{"num_hidden_layers": 16, "num_attention_heads": 3, "intermediate_size": 384, "hidden_act": "squared_relu", "norm_eps": 1e-06, "positions": "rope", "bias": "none", "init_std_up": 0.0358, "beta1": 0.95, "lr_head": 0.0199, "schedule": "wsd", "decay_fraction": 0.94, "decay_shape": "linear", "train_tokens": 136800000}
Each number is 128 + 32 x the weight over its row's rms, rounded and kept within 0 to 255. Layers, rows and columns count from 0. Numbers have three digits each. The size before them is the row's rms in percent of the matrix's.

# v: layer 13 attention value, 96x96, rms 0.221, rows 49-85, columns 0-95
# o: layer 13 attention output (transposed), 96x96, rms 0.214, rows 49-85, columns 0-95
# q: layer 13 attention query, 96x96, rms 0.163, rows 64-95, columns 0-95
# k: layer 13 attention key, 96x96, rms 0.171, rows 64-95, columns 0-95
v49 096:090105159125143097157120174128107106124100106145062095122119127045154103130111101149156125128113110124096113132138147084162127157078161059163134145124051121098123126186118121167164085122114155157063132112113111170100168155123107080140091129101084134223141123091172115161095098183166079131
o49 102:130116102131142093121086136115048162139138112141147143199114093149153098136123075122117099212167128133102124070115098134129113074136140106120069143183115058147198120116082102096124084112163110123092139192158119117131134110101169117134163174189147128120164165119136127074179104108183155120
v50 097:116146174169155113139182112120136115081096167088101149106142123060166140106150146138108145183124135115136073149148106104107125118111164168152154111112151128185139121170086116153092140190127234155123163150165088127105081130121111097154182149146082171101110052064137142153125113161135143185
o50 105:125118128114115083141066126107181157121104127110163138114126095176021127140180075135123150147172135114176120130085171109083053106093156131117169093107124120132084136151170064152173139135099189090112155099158115109101170137129114107089115189129123113125141114159161160101102165154131056137
v51 101:136070121106139117191167145151165127121177115130108120105148139121116155128116140134137169132151205065140137184112147082148127160044191137194120189117140112115143103145128120104158151129174159081132112122147082124099074129087145101126125070084073205154175115075161124095128134135118097130
o51 101:063140146136118171123096078106115095153161151101097133095118062158162150116088087155194110249132155173116151110146087215072122104187130118122121130148173130123124135130147109123165092110095128152142110120145129116088084098169102133107145090130092132122083119114095150114128130190115170100
v52 081:187115128145089102128164102158153153115136134151144134133175170159093165127156091083120122148121132079132157120138095097128130145185143150094122117083162115116140086134154099067178116080139142089075085105140113106121124156062114192156112152102153128062112077114134188116204162058184099158
o52 109:145113123160112137212095149048122117131119118127116160107146127142129101114152142104164140185155118072078181114123107040132120082086097121128140145110087131122146092174171200139149153140124110129169128087081085134108198104151106086118153102136129110170087148090097067106143145164088137180
v53 087:097164112117112100177121107150169153118183149112107129087181124107139085091131097087146094207101072143146125107153100131120119089103191139074102105126045078120116119138068135124105149091132081147162147189179118128133118110094185172096176111134101134141181134127118074097139146107142080094
o53 096:135159122066107132156131151102165152164175055175124123132113116149136099047090091126095197189136110117134143110081158115142128140132116103137115138108149168068163181108179142195098133100156094089093136121175148105128134151141131127074131081184070092125155097116198147161126095111155137128
v54 085:125103134136087111152078157129115143113147099145096137145115165164113077137159114175146157125144122072148132137138149136108159104106071111072110145137164172105100087144193120142104137095156116140155000133152200119128172135155156152141066126077117100104160153169118111149129137116198103135
o54 100:117167166065143122149120127145109112120135134114161193107108093117096097139143171150157121134169083100127110142195098075129177112109163164131098121106103157154100098083135106130148172138101117110156180185172059171135106161086133129115186162139041074093174055112123108113162146112120110104
v55 085:198127114130154141130143086104043093104114140100107110164088139178140124149094168148112142098137055105147123169120192110162153153145069109086129097135102145148195101087182097157136105076115136124122099138151156140118163104160191167135124119131187094126077154158069134143124131122172100188
o55 108:108134145097110185098152117140228135117079105154168130135154092112085120115106089112079114069123168118172093109155103083143103100136109127096166120198085101128145119135107102160109141119073050155185120136162147095058116175121090122122180108146130177119096161124124111115122166075112110162
v56 095:151100160191119120075121131141135160066105128095155154108136155181117156195150136120117128152133145112076206180039149145102116162123102146081099132176142132151100108085122173093134102110134161106095125168138130080129093066145109159172103105121118151108099072116101115135097163110107081201
o56 107:156084177095096083186175116132139108115148122100133124176108107136150154137152087089133134162128148089125157174126095201149120165124171130154084188121084096102088166117099097144137123132074059137075134213098166101138119182098136109070101140108150129144108143156159121169147127207113138124
v57 080:125108105164108073143140080153093167136138125156179084050130061137132108139125092140138145126152136079164113100128104115111119117213147092111087095103141144122108089130082148204097112118193135149124064167180156132100124113166118120127148157090154086085086108165181128132181167179122136121
o57 100:147184184106115127173135168167128108103064122155124121166106118134110097099136133115171110100158139150119137132158119177137161177129037129098146126123157116106192163104132121134143111091130126090161140110104103109228128079154071174095107191102144152167176094132115183084073110122133146100
v58 095:107150151147087042139084080179125144146155158197169183176205101083102101104174095130084133174140140132159176120111146135151097115146174144138142117117161111125122145137110096094136052138145112068070092090137149072128161110154135181160150136130105163146160092163100120132150118111122158130
o58 099:141136117147120118134110148131112097114157141040097102139122130066150156072111130093147132201151107099130061093120166170135090174104133082073127077105094081135118151096164116173136093169122145150156153146136116205157104183125123128071107118167095136127120126075046105114140080103121141167
v59 073:112089120154137149097116086184136135100139138116149088124105117056108131133117094095118144088134101077104211142145068187142065138121174153090087097155144076098146179113078119125100117091122069115158100133111163080121103102105149112152124107124169141135184115125102059114119154128045137172
o59 104:125167178131130062102126121148134112181119137112118114128127110162128158129116113098142114143155086120132083112172129034060118176168118155083072106118108155169165092127148152132092107137146179072171153118124133085166147102045150146089143110107119179122047136152188155135101113139169132092
v60 092:174098120179093155094101124123153137119122119152096189105117134206148095177165115143128107119098177113137154182113159139157127149114088134131110141164126120135104112107160069116131098091153081145093107125108024060076140126172110188142114148099077144145118179071168137098066114121096143139
o60 102:114190172182135121151136131083116065107114073118178137130107138088156115181033153194070130114129122091142129099156165101149114135165130111132095162087176131121162178119108158100152101134122137123161158141129090146122132080185092137101146146150169144135140192119115164184113206119105120161
v61 086:117121099143155111097111122035120112179175111098087110147137149064093128093086166173115110106122074188175135106103099130130116102101113094149160147173145119120082177131114096161076151170103018116134098151127109143165126153144127098083175148147154090173100114093089134143140106127100167139
o61 111:148123134137174126164112188112164076105123069121135115118131101146186119150176131168138109070120118107104076069145127141165123168121135103157142071139119156177116125181162100071171130126190075168101103143110115112087128155099180131150086111156141133162113091147149228173097146122101176125
v62 093:154160136196124195094149100125157047146084099156139140185101142173119154095132130132115126129116093135156137199110109138039111167168097088178116133103088149133153107120121136154153131100119140109084119139161089114112096148176199118178097155112126047174121149173113114126115147091155149155
o62 108:081127108135136106181126131211130151130139075142104162104102197177090181162129170080113141173167141110134130124160138128140134142083138122095163166112133083136179122142100117146119154150134160185106121142092128122054126152130132193143123082160119141061131141071155141058096102154114112051
v63 090:119201082147166161119117130139168119157089139155094149161096120058112127133111167142125104174116145151120113148098053152109107145154140178128179140108132122145176220154048115159075178180121169181074171120074129148126125177144088147107153115134144116131172134142139096130154129156107150104
o63 099:126096166155105163132152109114122157161129114074088179077140063168139093137132139175133108110177107136093169149146142120121160124093111125095186145179161124082106092107111137063146101082148108152119162136152197105169058162146133139165072139148160105134124112116185075106183120124112071075
q64 012:099121135187124109131152160136155130105128123028100087139156172106118106175127146154095186150129193174132075179118106168146141074120106071149111089132105154142149111161128129146128142117125076153077110151074113132126091120133194115117118082117142135130115193142088183086170159058169127130
k64 019:140083136152139146115186151092149124163111146167152118154106152104123112081119106080165116089160127160143060179120126092138111123145122154183137110160114166109162191149114091112092099147135091097121097099147162117084106096167070106127173095047127064138164054166127083172063145142140126141
q65 017:075147183073147158096094129202098175151109121083124135150142103121076130139134054196113120159104117072126051195120094131132118137116084139087154169158129127111140117055153176108109148110130169166164123113123155137130119126110180134137097132131111134150128123145102076073098093133136162060
k65 036:104113075128108155152147128138133173123200124168155157106137122145108123143119156108110135200147170146109112149180118127084138129128121085195106109090136135131141134125174096136096168106180096107149135105099119125160129085178162100072164165051181189190072165136105168140174166156084163116
q66 031:204105096202140158097183114115188130131072133131139145158062167146147125146133151075133144098109166160084125084151171191157150146145158128132093093124132159112106126133134145144157137225124086080149110141096087139167153136137091118189129115055150157086167111141132101114117170136140128150
k66 028:119104181146139097134106138131146063150071144095119063115110138081109113139130058119114080178111090159163111143102150131165125123170131128128115139130106079109188075100108204145166069153072162163129138122147110133107121150070136192140116069196099094169154083133125120151138114105163087140
q67 039:103129144099138124143073194116076147143178098140090071128184041099122172127102089136144113138164062067137162144081081098112091109121111169119107158162114102141154131099052123086118119057139107189120164110135162080126114145131110093121177136151105122155120117104170083134128117093110135153
k67 034:125158182071166154098131140168140069109046127128096146171104135090163134109140112151168116102126152110158144103099114052106145123154123165142130139119122097124145142133048151112156087177102163091123092142136132118065128182071171152178109143164142055074141124136121106103093086130194147128
q68 043:083146118139070127111140034081144102071161136181137138118108109143137126149105174112097182102110122174081127113082168133217140173125136115124093133164106185133111140121095094145155112164088121133085144090108122159116154137144074111115064146089086125087149157126117210134143115125118104184
k68 040:100191123100095151139133136158084102088149100074126118134120121167157137090148143112123171094105178079095139136165051136050137162148151139142182123116169142122085148161101077110085187106134138119118104174157146111091136109096156116130127133138176063073110083112133165065063135094124170118
q69 044:133096127149078141116171007092118066076172089155163142177160151107181130102144138130126118155204122128135138127130066087068133128113162106107173115153121122157172133132136106126084131169089106114160121139150143126073127128162086125084144124157099151104177107132120173099148073149110173107
k69 029:131126152145124116172166192126121195126155149052146065106098090112104168143113127119149167088112150098119083128166126129139093176089148170100179101184145164148134096162165116109124084062119097098143083102157130105132114072141085120122091106162095120100097088091157177065118119077085117131
q70 095:132091140141142102109142112132128043105215128109113096163178156131143133115127100140191144153160155140154137085106086124108149132141104095126181065123106124137111156099083144054115126086055157166105092120135124177072151116157109094127140141103145162102158129137118159089124067084115038147
k70 043:132136146135122124051137113121162088031127059095106154091161144144129133121148142088117118157190141120155142060145104127114166086150101143103133162112133127140125093112095115127125099170107150173125124175140147122053142166124125095157154131211100127087110135134176124133075119153237119124
q71 121:106144099119121104087188125135099143140121111160117098168057137124142105159090125126085104111130114129118101070086099139083067109187145123060119093099150113043165147092107146066137085167119151121146105190116061194087137112146163133119155089155111170147125125106161098110135106189096121143
k71 123:128105141173133128045137139140074175172148137046192135119143149062148095081146095135089109066101103179121101065107134095154162128119146164162127117116132141105202092105121116087131130190128178103136161172163097131117120107154126144113138061169128172126106165096146096097118108130123124156
q72 136:114149116123115121100123133126066130133063164128076162176124098136121129121174174104106108120157227128159118115132164118146150120059184096181081155131109119124142143078134080120103076067139122167092181109117064182127128162148112163133106110101153107114115151119138128111044158125085133177
k72 137:145182162087106096092076135140157115168110173095089092136107148125115147093179142104114133125131150094173139110110126122152137131051162124074073148174108151151190121141168098053108152127135121127130145098147127115148133175124131114089134175031104146053116158144135187149086125173078126136
q73 127:101176142144134106177145061108098170149122195146196080125116079151176181156095090122148143163136134130123118179124137169135191089157119135113165068104115122117094187103160091142131111167129136140163129101176107176121137142137124125084121120124156157115182101120129154178091056188154087157
k73 126:067162150114147163079127110121116122153092203133172105123146143121130171135064142102127142112117094126128119144113090161100175143131116095185175106152143130107149128130132133115155129102119118124122114111155057114144214163145151196127104096151139169104184083153176077217174081079153113152
q74 129:088172155167141163111156150129140160099106125085198117168167109180124181142187093149116092161117159131140147149105152186125101162090119111175100121180121193106113088141115145156134170141085122156174136093087127149059074135155150068140111132119109179132130161126088072140112147123117050106
k74 129:080138163083133125111141138081146098194094140082152125106102084091181165092233123165139145143080158132150124056130118168132083119141153063117117105162114103106064128146126116145109158125120122125132107087046142116085162145185158093162100141140097141161103100140080085146163133136138119117
q75 122:056090140147128092058118127108081090144127136149173105144131166159142203164064125153140098094050160151114122111117138132123136125160136136057165180096125130129091130081130086177133130156159132133147148137137170144036120111135156164136163129135149154171083113164138168150117149128074111067
k75 130:129117113153080063057175126152077105129137152093120160119151056130120182111125113102141098145118084140114135077091085149114137120134197099073199169103104105111152162148149106154096141169156134117104121157167181153143094126115146145182097113122145163126099083153107139203121202112157130101
q76 133:139177181117096095090132165107105110150127118175132145155138117177087151152119152158113105142137140116192089095129120135163043176109086136114146112130122187123163128078099139128135158135165145128157214141169162155067193090114119087129075161111114077116138162093152119127206155144113113173
k76 131:165176123083152097157117113047085097118143180130154134171173151110134148149134144198138134106144137143152117101116129112120094163089098137108093176157067122121101122070142180089164108167183141116191127148093153137129144102180112101132107150115183172148160120048146099161171180115154169126
q77 127:124116138110088122129147097107127103102131205133189099101127111149096092074106132128151174138107111130102175162120133108107142126143097118093156057066194112151154145094121126130087140196142110144143124078094141075176134156110167094157130106159111131150133126065120146068060130152134035086
k77 127:101135111137081178115158133091158109100121169116163151127128103156137092145104142192162114158111133111097121090086153110140181163108082071124141095130239133107139099126095148141086114170167071150110117166139115132137125154043131146112139179117130082191151046115106140130112077116144088138
q78 136:106143163163122121121114111100110113180126134129147131052160207147127128175159070134098140064159142065087112154120104140178126153098147135107103106115117133090141163168116130203169142080120089121134097157124140163118078167113134108166223129088130171143093156081160153149125106065145131153
k78 137:073099107111113189124172090140127133154130132137088158075109197158141152204167125132133143152161100139119137117144055092128124160067098134136145130029112098063127138076127072167132137124107109139137126104133167120160085148183089120142183118093076123086117163111126109153122130131109076165
q79 123:068149189127087130136160163135118156143139103130129179127148127098103134129112150170085129131054117205122138147134126141082173153138129127105118169174143152170139184196121091121124166101065108158111126180079097110130051146142086114089106122130140160136079103121177091079142184162162094112
k79 132:121126193073043119139161176146087142105091123112140134138104123119128089141173100126076144136121132164128104141155133200148135138161113081136110110132093118162103104140150054125109131162116187146127135172091162121176092161088065122083156176141151115123066036152184129139156123105135113149
q80 013:151097112060093091181102127138130111128132148121141081106157116116148126136152187136151104040164064176172221114147092102121161132108135112121116160140098142155149119139107087091161090089100130119122177141107169182128106127135157146094191090143121068183120120097157168148142105126167161180
k80 040:159111181126133101076110093080149073110073121093123124143088097110155131099161117120115112048116064124157132136077153128184109147104128147078163137163135135132129148156118154117164106125098154115118135112156141125076116146087080158149108084197063065081177056113132113128108064092139108147
q81 017:119150158134145132108118152090114074092173079157102167115151081136124116095141092178157062165204097079121115159123092147206122148091115165152144154093103115156174115162073143125095079086107100144135131100103151119116153138133121109121147090170087109078111091105148089137189099158139143048
k81 030:111115055105080161133133112122109184099247119136185178126169141132102127141104175151114139100144173104120106095177133138139141100133116131180106098092176142134076115142110111146090169143152123126140148138118083119165139131136124058101132176061165183137106200121126161115161150134092118090
q82 027:130161078105047150130114081151150126134163120124158142103070113196085129117071175090097160141077133201076160079141139164132092140154071138142131098144155146124128098097097108111149108190126130127084149111077120182138135129119131113102080176065132138136156172085123184142140121129119105180
k82 026:168154067156078116130150088065118148116189106112181141097118146125115147139153162158078186088145133105099155134145143161132124155137107122117157098105163194146076134129192125128080183062159098135108174121135106093172118084149087100096112145064110172113131100111153161133157138101052150151
q83 033:167086149185199151097122149121137080135077132162116127163124143079114126126165079146136105143148150106164098180150141151115151125124140112106139146107132058135143141198199165144084157110180114096223133156195121090111110125139142159156148106148170107124120071175123083094098145134133165084
k83 027:095149185159163111178097184146116144200093153123110111100137147099110109199117069098132091187120108144127137136079157163138130140145091150150117165135132097110196106042116150113166128202103119171148147126059110121127151145131126159160150114159096136160127110133152069176160118113194123113
q84 050:129092114117165114121083194101086231166162134045107106104120080091085163146106087090161141099139132087132101125066145154142120091139080159130140135120157120122114095141157120080126102077132123165087138092116126122161129138117143098161172137116134075140074124120169058119113170097121079171
k84 029:083090171145146162106135124092189060132079166206129141170114139067169142167178160130140077122158140115149101138124160083161090150111159172134124133143103075120146152093124124116195132180110139121078132095099115130118158149113067112122150177160086106136202129131144120132164091117182090146
q85 070:153134131136095141108144031134166063089089107146135212131080185148124106124152148141108113119089151188109119115138182120164156162135163048125116108104119141134096161163156138207121152197138146116141133153115117164116170104134112125126079097092094138084153147151112199137117114143143174110
k85 053:118119074115067109174130100146076154104198115139141109108141134192096122088097166099121112168118148163075153160170104152111131136124138069117143120103143156132139130126194120168103149071152130149100125165159147148182137108170167140089157141084162190166114135154077155107126186163073196119
q86 066:115124152122143118184108120101052098126153147084153097145126121064128104154142106134191139151124100082146110156067137144088123152087159142101233101125157129168083096123177123096090102068087144119165102095131120193130113117140141164104107115104154140110124150115094133075157141098087043136
k86 095:114128121158119133040119115135151114103213102091101118131150157142130173061119137130187133164160173094113105125156129133123168134124102123130109078124144119117058133109145104089141124151129148156135119149120111255157150106105134145087153120144125223152111138185073102089160167128108117128
q87 111:126139183100166219181189137140134167088152142172085125144113128153074144078109133115151124132152109124106113124161143117141039119146061083152130176154134123079123166147164169085091137133105133108140186086098166124124173091090147147176141083109130110144106161157166160186090112132120104140
k87 113:106192180143097133188136115155164108107152135117179094114109116146115149104135153140134119164204107118135125055120137060093086118149135149125122172110180163081174132113148175134096108161055194125132116163116100172105152150142127142142106129153134092139101155152186137121030167099150159128
q88 135:098107103147104113095125119132110124162067119069096150127135152122150046125137166151147081128134128174100150145079127140144153024171124180155148127087125132101088125168129138150150151114110086105173149056132134130101160136107116124085104219152126146122123112101176104113129205088190136133
k88 136:180142144118125118116123087145087072191111158144129152173155151165129078120124146107110085109153131152085118097102148074114109050117138091144078093151106125138081118155097111139177101110108115073114164071136134135118080117102177167112128142062131092157106081131126078084176166175184070143
q89 131:162084094120117136130134096114103139211118113149094174136105123109125171120129140118168190093116134131161118164103157130178120111132116073134131187085150137129184103144152097121126103159117121166206084112121135136093174115162176181075148143136175072121130102057087170073120169114196133148
k89 138:144148098081201118152194091164099124147107117124158158123130135158071139110155116091194091108140103110035150193093139119132126159114156110098091172109176114157161142141102106081126118130147116153127126172154173145129145111175123193097106208129155117121105091088124115141121127178188083146
q90 134:149091099098099122113150175155086120105097112160165138175155183124128164131121148098146100168153073120168153143217235116108158100087098096111107099154152073162147127121106111170058105123168085150122137133104138134115114157133165136140128112178157134110200146135186147159102166116088109131
k90 136:189111112102122133105122161095138154128087098171150136162138184118090153139118188138199096140112153110160166137131187139113138047162146089103165145127121138074156148187095113093103154162189128162139161119092060124130067192111130124147135131154130151088114113111123131223137121123077129128
q91 132:169126130079125159131117116143164155108172187152082099160164135070152176107155126171121118154118144153166097149165072097151135117157133091094112148119154132174108150102069089195068081138120148086118135104135054137130127097142116158069114169150092104178067139089160112168144118090187120135
k91 138:117119087107156145080140143065108082129163163094122065183139172099065152094124120073139116119115138150175124157120091159141075134184164183111087105109115153148157153145117117209071110106130160123136088115077086094156120075096071143111140133138171059132117134145134131175128111147177136139
q92 134:080161123158158149191109142140133118124090114033138120131078107110119184125165120140107110115166165141152110140087114117074141062107128125154141104154074140091114059164111111139144082139227120075064158111156089125129136125113086157174133133119121153142175152093104154110082090148152093145
k92 135:129159135063092145126096103150198087158152128044137134080051105126121169177120137105082106173123144096121117121117128123110175109116161102130124104136130134131156087174125161117133084087173047048152140084099148132131108061183124148127114120189153165110122132173138148122121131168123093113
q93 137:112109115071125109120112117147135090137133114095177166132109097183092110138152161184159158104111182169090111139115119157072156103082142163163123156122093125132143152116147125111125078144099144179182117129132162114149132069074168114144191112083102108144175081188197189156125137083093079169
k93 139:120126069145140050135082116182157139080155117146158165120144104117054123168188149114086156052142096112128155146141104092112143112148161077138189156179115128122154153141140099113174107169079095152175143092092099148134163089073150146161179117077114116125130114167148089139130133111098115076
q94 134:101153095139126083158192098120119157149153100165151131135200105164140073148164123111114120115132173049135194092126115150138140118135099183123098086126115096124150092109139156114113081133088102104111144087114151126132123196122163117042118066160157109091130143161069142176112112084129153196
k94 134:078125164072179122119152086125125152147073059133142099129186112119135149140124185162143123115155154109147160146144130157093119158110122157117101107108156067145087127101151154126151127203117078108088095080209090112125115151103174121085082042099105120087089160114126131098147108129129163188
q95 128:119117164078104105124115083161109061147095098132156106147186178123169131194133056143190196122146172197167143082170145134171147158113115162113177112127154119131142147187140125144085102082134147105068121155102120126114146069106144158158139148091129117089109189104114109149140155104135133088
k95 130:123122136131089129102135109157122114088100148137084215111141163108099156167101067157208138087141184140186157122125156109099113162145078187051120133167117138087147169182149100122141075118122168078129147121123130147199115114108093123131154104161083138140169149121089133094160172136134109078
v64 081:114133102128142176047105128147113105156070159071075110122105175144146128117105132153089158030136153138138120091128118130084121179146057115111099192082058104130122122122170162108109121181130112145151071109111085159189159153152106138105103129129111116134175112154095145101142161098129143075
o64 092:178081171101083129131152140127111161137108102093106129132030106107117066117093167152130073111135073097129139115128100136099142107116172138197104087145084128158113126136116163196087095124144121178131094127105162100069098145180101086084106145091143112073143115129125188135095100150135120194
v65 132:058106188172104069118087121099109135150143124095094136103163137100136108127153115143181096162125151115083137155150184125201110117151173138104099120146128110117129137185127192157185117110132074144170129129145100160159124060114126128137099115217048164129104080120121119122124154144058137131
o65 094:126149149166102095128134117127128145108069122152082070099130131154131107107102124091148072085111108067108102120117182171173158072131151139122121157147125117153140177145144109157189124110127120101090150110112145154127098144097142087166141087114062129139069115135214107165097144150087085239
v66 112:087060156122149100113116105133150190110163139106097120087124116123159118203123153065159119170100182095105102135124167109157118092168138149102085159134090138117070129152111156151168097083195077179196131165103112166102140110083104131049146136151117142102073113081147130125103103102109134126
o66 096:120098120130139124140116157122185155192073079155128116165122113120166136142103167130148116113164135154097130133118145178164122125110146164112210121107164122089105065064110167132107152163114178093114176212083077114091146160095179097144154122140141185177106084096096109168134083144110159143
v67 094:202122153141171172139131081121128160080103172098102105147143089132145135094122139155165161133160124137066103080128134136172119130095076137087149152100115087056091104189104152133143172137154159107126186138140134158145105116177079104087099106206123121141057073101107107129133069102103102123
o67 095:169108144132158124155134146102147139163092131152135125128129156134177135157169178129127142120140166133152139075118159152130125200143120051122112130112069060130082141067102134124181119138103050079147141049176132111151158105115087198134167092097094070101069140104118116143119113165120117166
v68 110:102130109114137135049170145143113102121140071149081083159067110143125132251097145124114142104149126144146174129106129172094104148152099130110172099128137132078108108074152112202110104110102081170171144173107111158108176124131129118114086151058171092130131140126088176124098100118111128102
o68 082:157181101175116101114189162117091087128085118141110176179135148137161143088131107086092112104137078165157169139106127095114156110128134131185153135138096187097111160176089040129163112157105186157167118136138116141067144150127085153090141047132171108162089072169109116137128150151123127115
v69 108:116102150149144078089122093171131127167126108120108128135156123077073106171132137127118129150117073143119154083095137133123050121071151127104176138111168131164120102132107119145124073099140051186090072171083090131132113124086139117148110162041146139134156153067142108110133137183041127120
o69 092:083134157122130191112135162075181128120106157190147090107115150144161155100146110097093027082110102157112092152148144075117150132122092153092125163123101087092096165140124113085082133128115102170084110169161090140093122074153145132103132171121115086123111165140211123099105079119139109187
v70 117:163186117143184156137146113069098084147115133193172133135110115045108137101152133193095102059149118141127063107150125147055187098193123158115156111108148162132141122155129080122062168174120116110086122122138161118146125107133128144131120110067120113107190136121093094109142106086120085127
o70 092:142124175143124138205168127110114132076169110123171098138077180137098148104122099148166160070128129122170112159096152105139123076142159104096164114207143125182135169072116145081108147062074168055139146152126095147154144145112112107191145107166102106100089127129154146126132096146149145066
v71 128:094111186153114127041125126157150169085193164123112167147124169129147147139080135132090144138116145106113114125060105075153114193070104133097126144168138080116100136164161199107158081146105167134143132127145102131103087147121127141101115147097152132120077037170141167153117180158091126155
o71 084:117086130159165131154136158195114152124136091170141117151117088091096117188192116162118133202117105086183156170130118148112175100162069084050126112125160173118126075149102140138170148103105143150118101178141152146137098150132108100130213171161152115083106144185124136169094125129153154136
v72 101:083119154110145089086120150141139123136161105166108102155114182098102103140140132063121093103127104113033142067092123157102140201161135139103113148174119110153086143136064157166174144107132118134161180194122097169111161162144109202115076119143084090107094104140121141146173095129117106079
o72 093:093108100154131154187070119134120127107157187116169144132128103135139129145126135130116115105184090182162107080141126132159058132122109125120111068134115122112133088046080183133143129105175134144141134109061136086151096138178178112136164158108089148099101083172227091118146149094090146152
v73 122:081142175191142159138100135211144194073115170128137142155148145119112154172151127092103088161147130106077124114067130146142120155127118133128139171127122171092101109160144182098111075186161158198100108096124116111148124113133129147175097176134116112077093046152098124168159129102127118182
o73 091:187125135132160180073152149183139150162095139085082127112176167128127107131132098112094166061152114105119132159163103102153105097129153117161057115125107133139187155147123109080113167076075132078121164098133097104087042117148155155089131144111166117156126135143044143166092115145081121143
v74 105:140163129135173203097122158057103112094139092146174152135156154104076113134106132184120153050100113109105063137125116211108175109152154139102149097114079156143113216135144123130120142128123097122103085162125121130113124108130124136142198147102189176075142154117085101137143117082138165153
o74 090:103175121105138092125101168132099125197125106123131104125096128152100173107109158103110116088122138137104145086090175126114149134124132118202124183101114152111115100138167170100154123188071070148136206177074130084154109119197078124200167138102092159163132159148113112142123152134166153067
v75 120:165137177124123085144143118087118158155170108106113134123154128126139095103127159119164115194129173084107166149082169193168122065160135182066139126084092164148124178173107171104139114112154081191185124136099150149163103054067141112139103098187119149138124135092141137160129095159124138166
o75 088:079140138138107107139056162187066100112085124077163138097110150097165126154076125090072123130129130148044178101076129128177110123112088140099096093145127126089103149126185114159155125135106181113165078168126124128096129112112149111123177145106114196106045117129166140171139110136160100143
v76 129:118089184141080152156116136125154093150111145113153154099138153135083149130100194070149112085144133062143087200190155116129090162161179090117130139137138125178101142093154150085173123124134163055119161129084127131149121066126158106166110053149120161148116189101116097075092101133130122128
o76 089:173095112123143083123055162105142143132118132145139155156115092106140159112137127132130074086130115138048165095155138102114122169120123123133072130096196108116106177085173106161112150141138132071156135112142133134146086136151076069165104109232161164138110101083148120099130149152077099052
v77 115:116145109042116124114152185134113050125089102197056085123085129127140058127116126116109140148145091158120100097207078203103091157112112106123122118114125164131185107100132094147153121153094116128115146101131126127122159172124122141149060150130149115140149169153143184077094111156181114113
o77 091:201141147093140097122155019055114065148172118023108109118109138142147141134125178131116157235123146130150149120083156119127133120122072122107156100144152136077116147157126152150130149115129129120173147124140121150108144126112136148181163133184092158121141132134141145085113091130086160148
v78 109:122087135104169139096081102109122158096158144137130119119095136100113136199090109099099148096157121121154068147099161097152089127104087038129159153178159119157161147134153156126176082183101171115117078117139131159093056175109176086067126168138108153119086073148157098129078142122147146115
o78 083:188099168138109075089151126101150119133133161136137094077148186061153125140163051153142085152214104109154075154118111118178108133152132127130120211135087138117114115145088127139171172135131159116140123072090122089147121104138142081126097114089086111152133112072116166109150103109131140048
v79 106:143113218237136112132083134165108158096115146152149095126166121126133089166107122117155159109105130130138113149076127127164128130108091080083085155131149134141121068141130156153156116141145124155138151151139093112135123173183130097102129107142056059090089061136096106163164117119086074188
o79 088:130121188143168158125190136156081149116110110094078129138090142121122147124151070126159132052121153132110138133127084112133071129088108122139135139032169166167118093059076134187099060135119118140126140120149118131073143135131109141202089122141104130156099149149083125145184140122137075183
v80 119:181138206144124138158128093108156117123178164131147125058158102101137105120087152085134180163130179139075094130120148149176112098109111134142106140113131138173138171162095150102131125124133079107167143115134123128194095086167125097146150030216105185149090134096123129102123080100103164129
o80 096:144103098113117111171061143119126092127124161155113184171124121096098149106103149134170063079168158170150122137161172168137151171129201144121166189111134112094155140116198138124107114069112112153144099100131133139092128135098153148123125177174141144162050167147124136161074157106183070170
v81 111:163172124131148127135150069131151143133212125153105118110082120062153147140109134132152144153107164131115101153133155084081120098109177116091172147149114102177093184134106180212078102128099106130127139098095130187145044114147117104061121076130138158098099116126189100097137150124163087127
o81 089:096145079081123103092146121120113156158136148128128109080148085111079160176083143140092139134140183157084144116100099118140128100163124075146086046161121140140154083072169146094158137119127121112117134151085103164145154199141117140096076099198122084115131175162103132097041118136112075155
v82 121:184160157164116167135072135136113098121139144135159169133106185122103151067137158148115152092175122174112099096136160123162132126133122157143149116168141166205132129128221056107099100139121127138134081102109100102205110138162181175173126088157071109135088111147127105120147085104155154174
o82 086:167151115148112128120169148143120063132101113099100141122159091184087162104120128212114081085094096167148128142186098097178138149196115135143109109100115120102175093109130140192139142173141138108050121164170166149118171105144129101131118114103142182138177105136100130057174103149142117190
v83 107:130101117074162122131118121135110177160167128122098080160117130114185112145088092125115138105131157140086051105136134101107136146106118131135134144183124048093104054120177176168100049133114073141132080130088185146135088134152152134076146145110115147091092103142203149131145144196114135156
o83 089:135127163159132098134188089197120132104134159112171127078172136151178124164142142159147136115118080124086148108114175117107077187131149101068103158176148096108152125122171133157072107131074146157121130143119174114103195149121120079149163166141191110108195073148116119113066193120120133130
v84 115:135134111113117118107148163100106091134145123162122141132056129134129133125095167132134110081109167092111143184144137163069195160181080158129094101140111165139114210129118130164157156126066112109121157164134084187094113133132090156154158095098168152130100211140093194096113134173194129097
o84 096:095162186135104132053128099128113150110125127140124190129137154147076160111155108122068076122053132108147143148117160168119128172113200149146109080127121135111130137086209121143179074097129113105152097156100079117111135072133158090117134163164106093107116120092128081107166058123070144106
v85 098:109189109086080148138110186097098126193083099107101147083103127119158103082157156151117094097127154104109171118128152084068192095148138147064153135085136157125139190133091103092153151112081106102147186118107113118152155088097155128140112062121098184170168175117101165092129136162144148110
o85 096:120122168107117186153084112176086183158131128149107157166159176096066144159120125098169114168121088115134064173074176145161125169175096090139096098127140097136120157161118147100179156125133130154143168163136095118117180072157078131131141101156124106164075107190149131048169123157124138123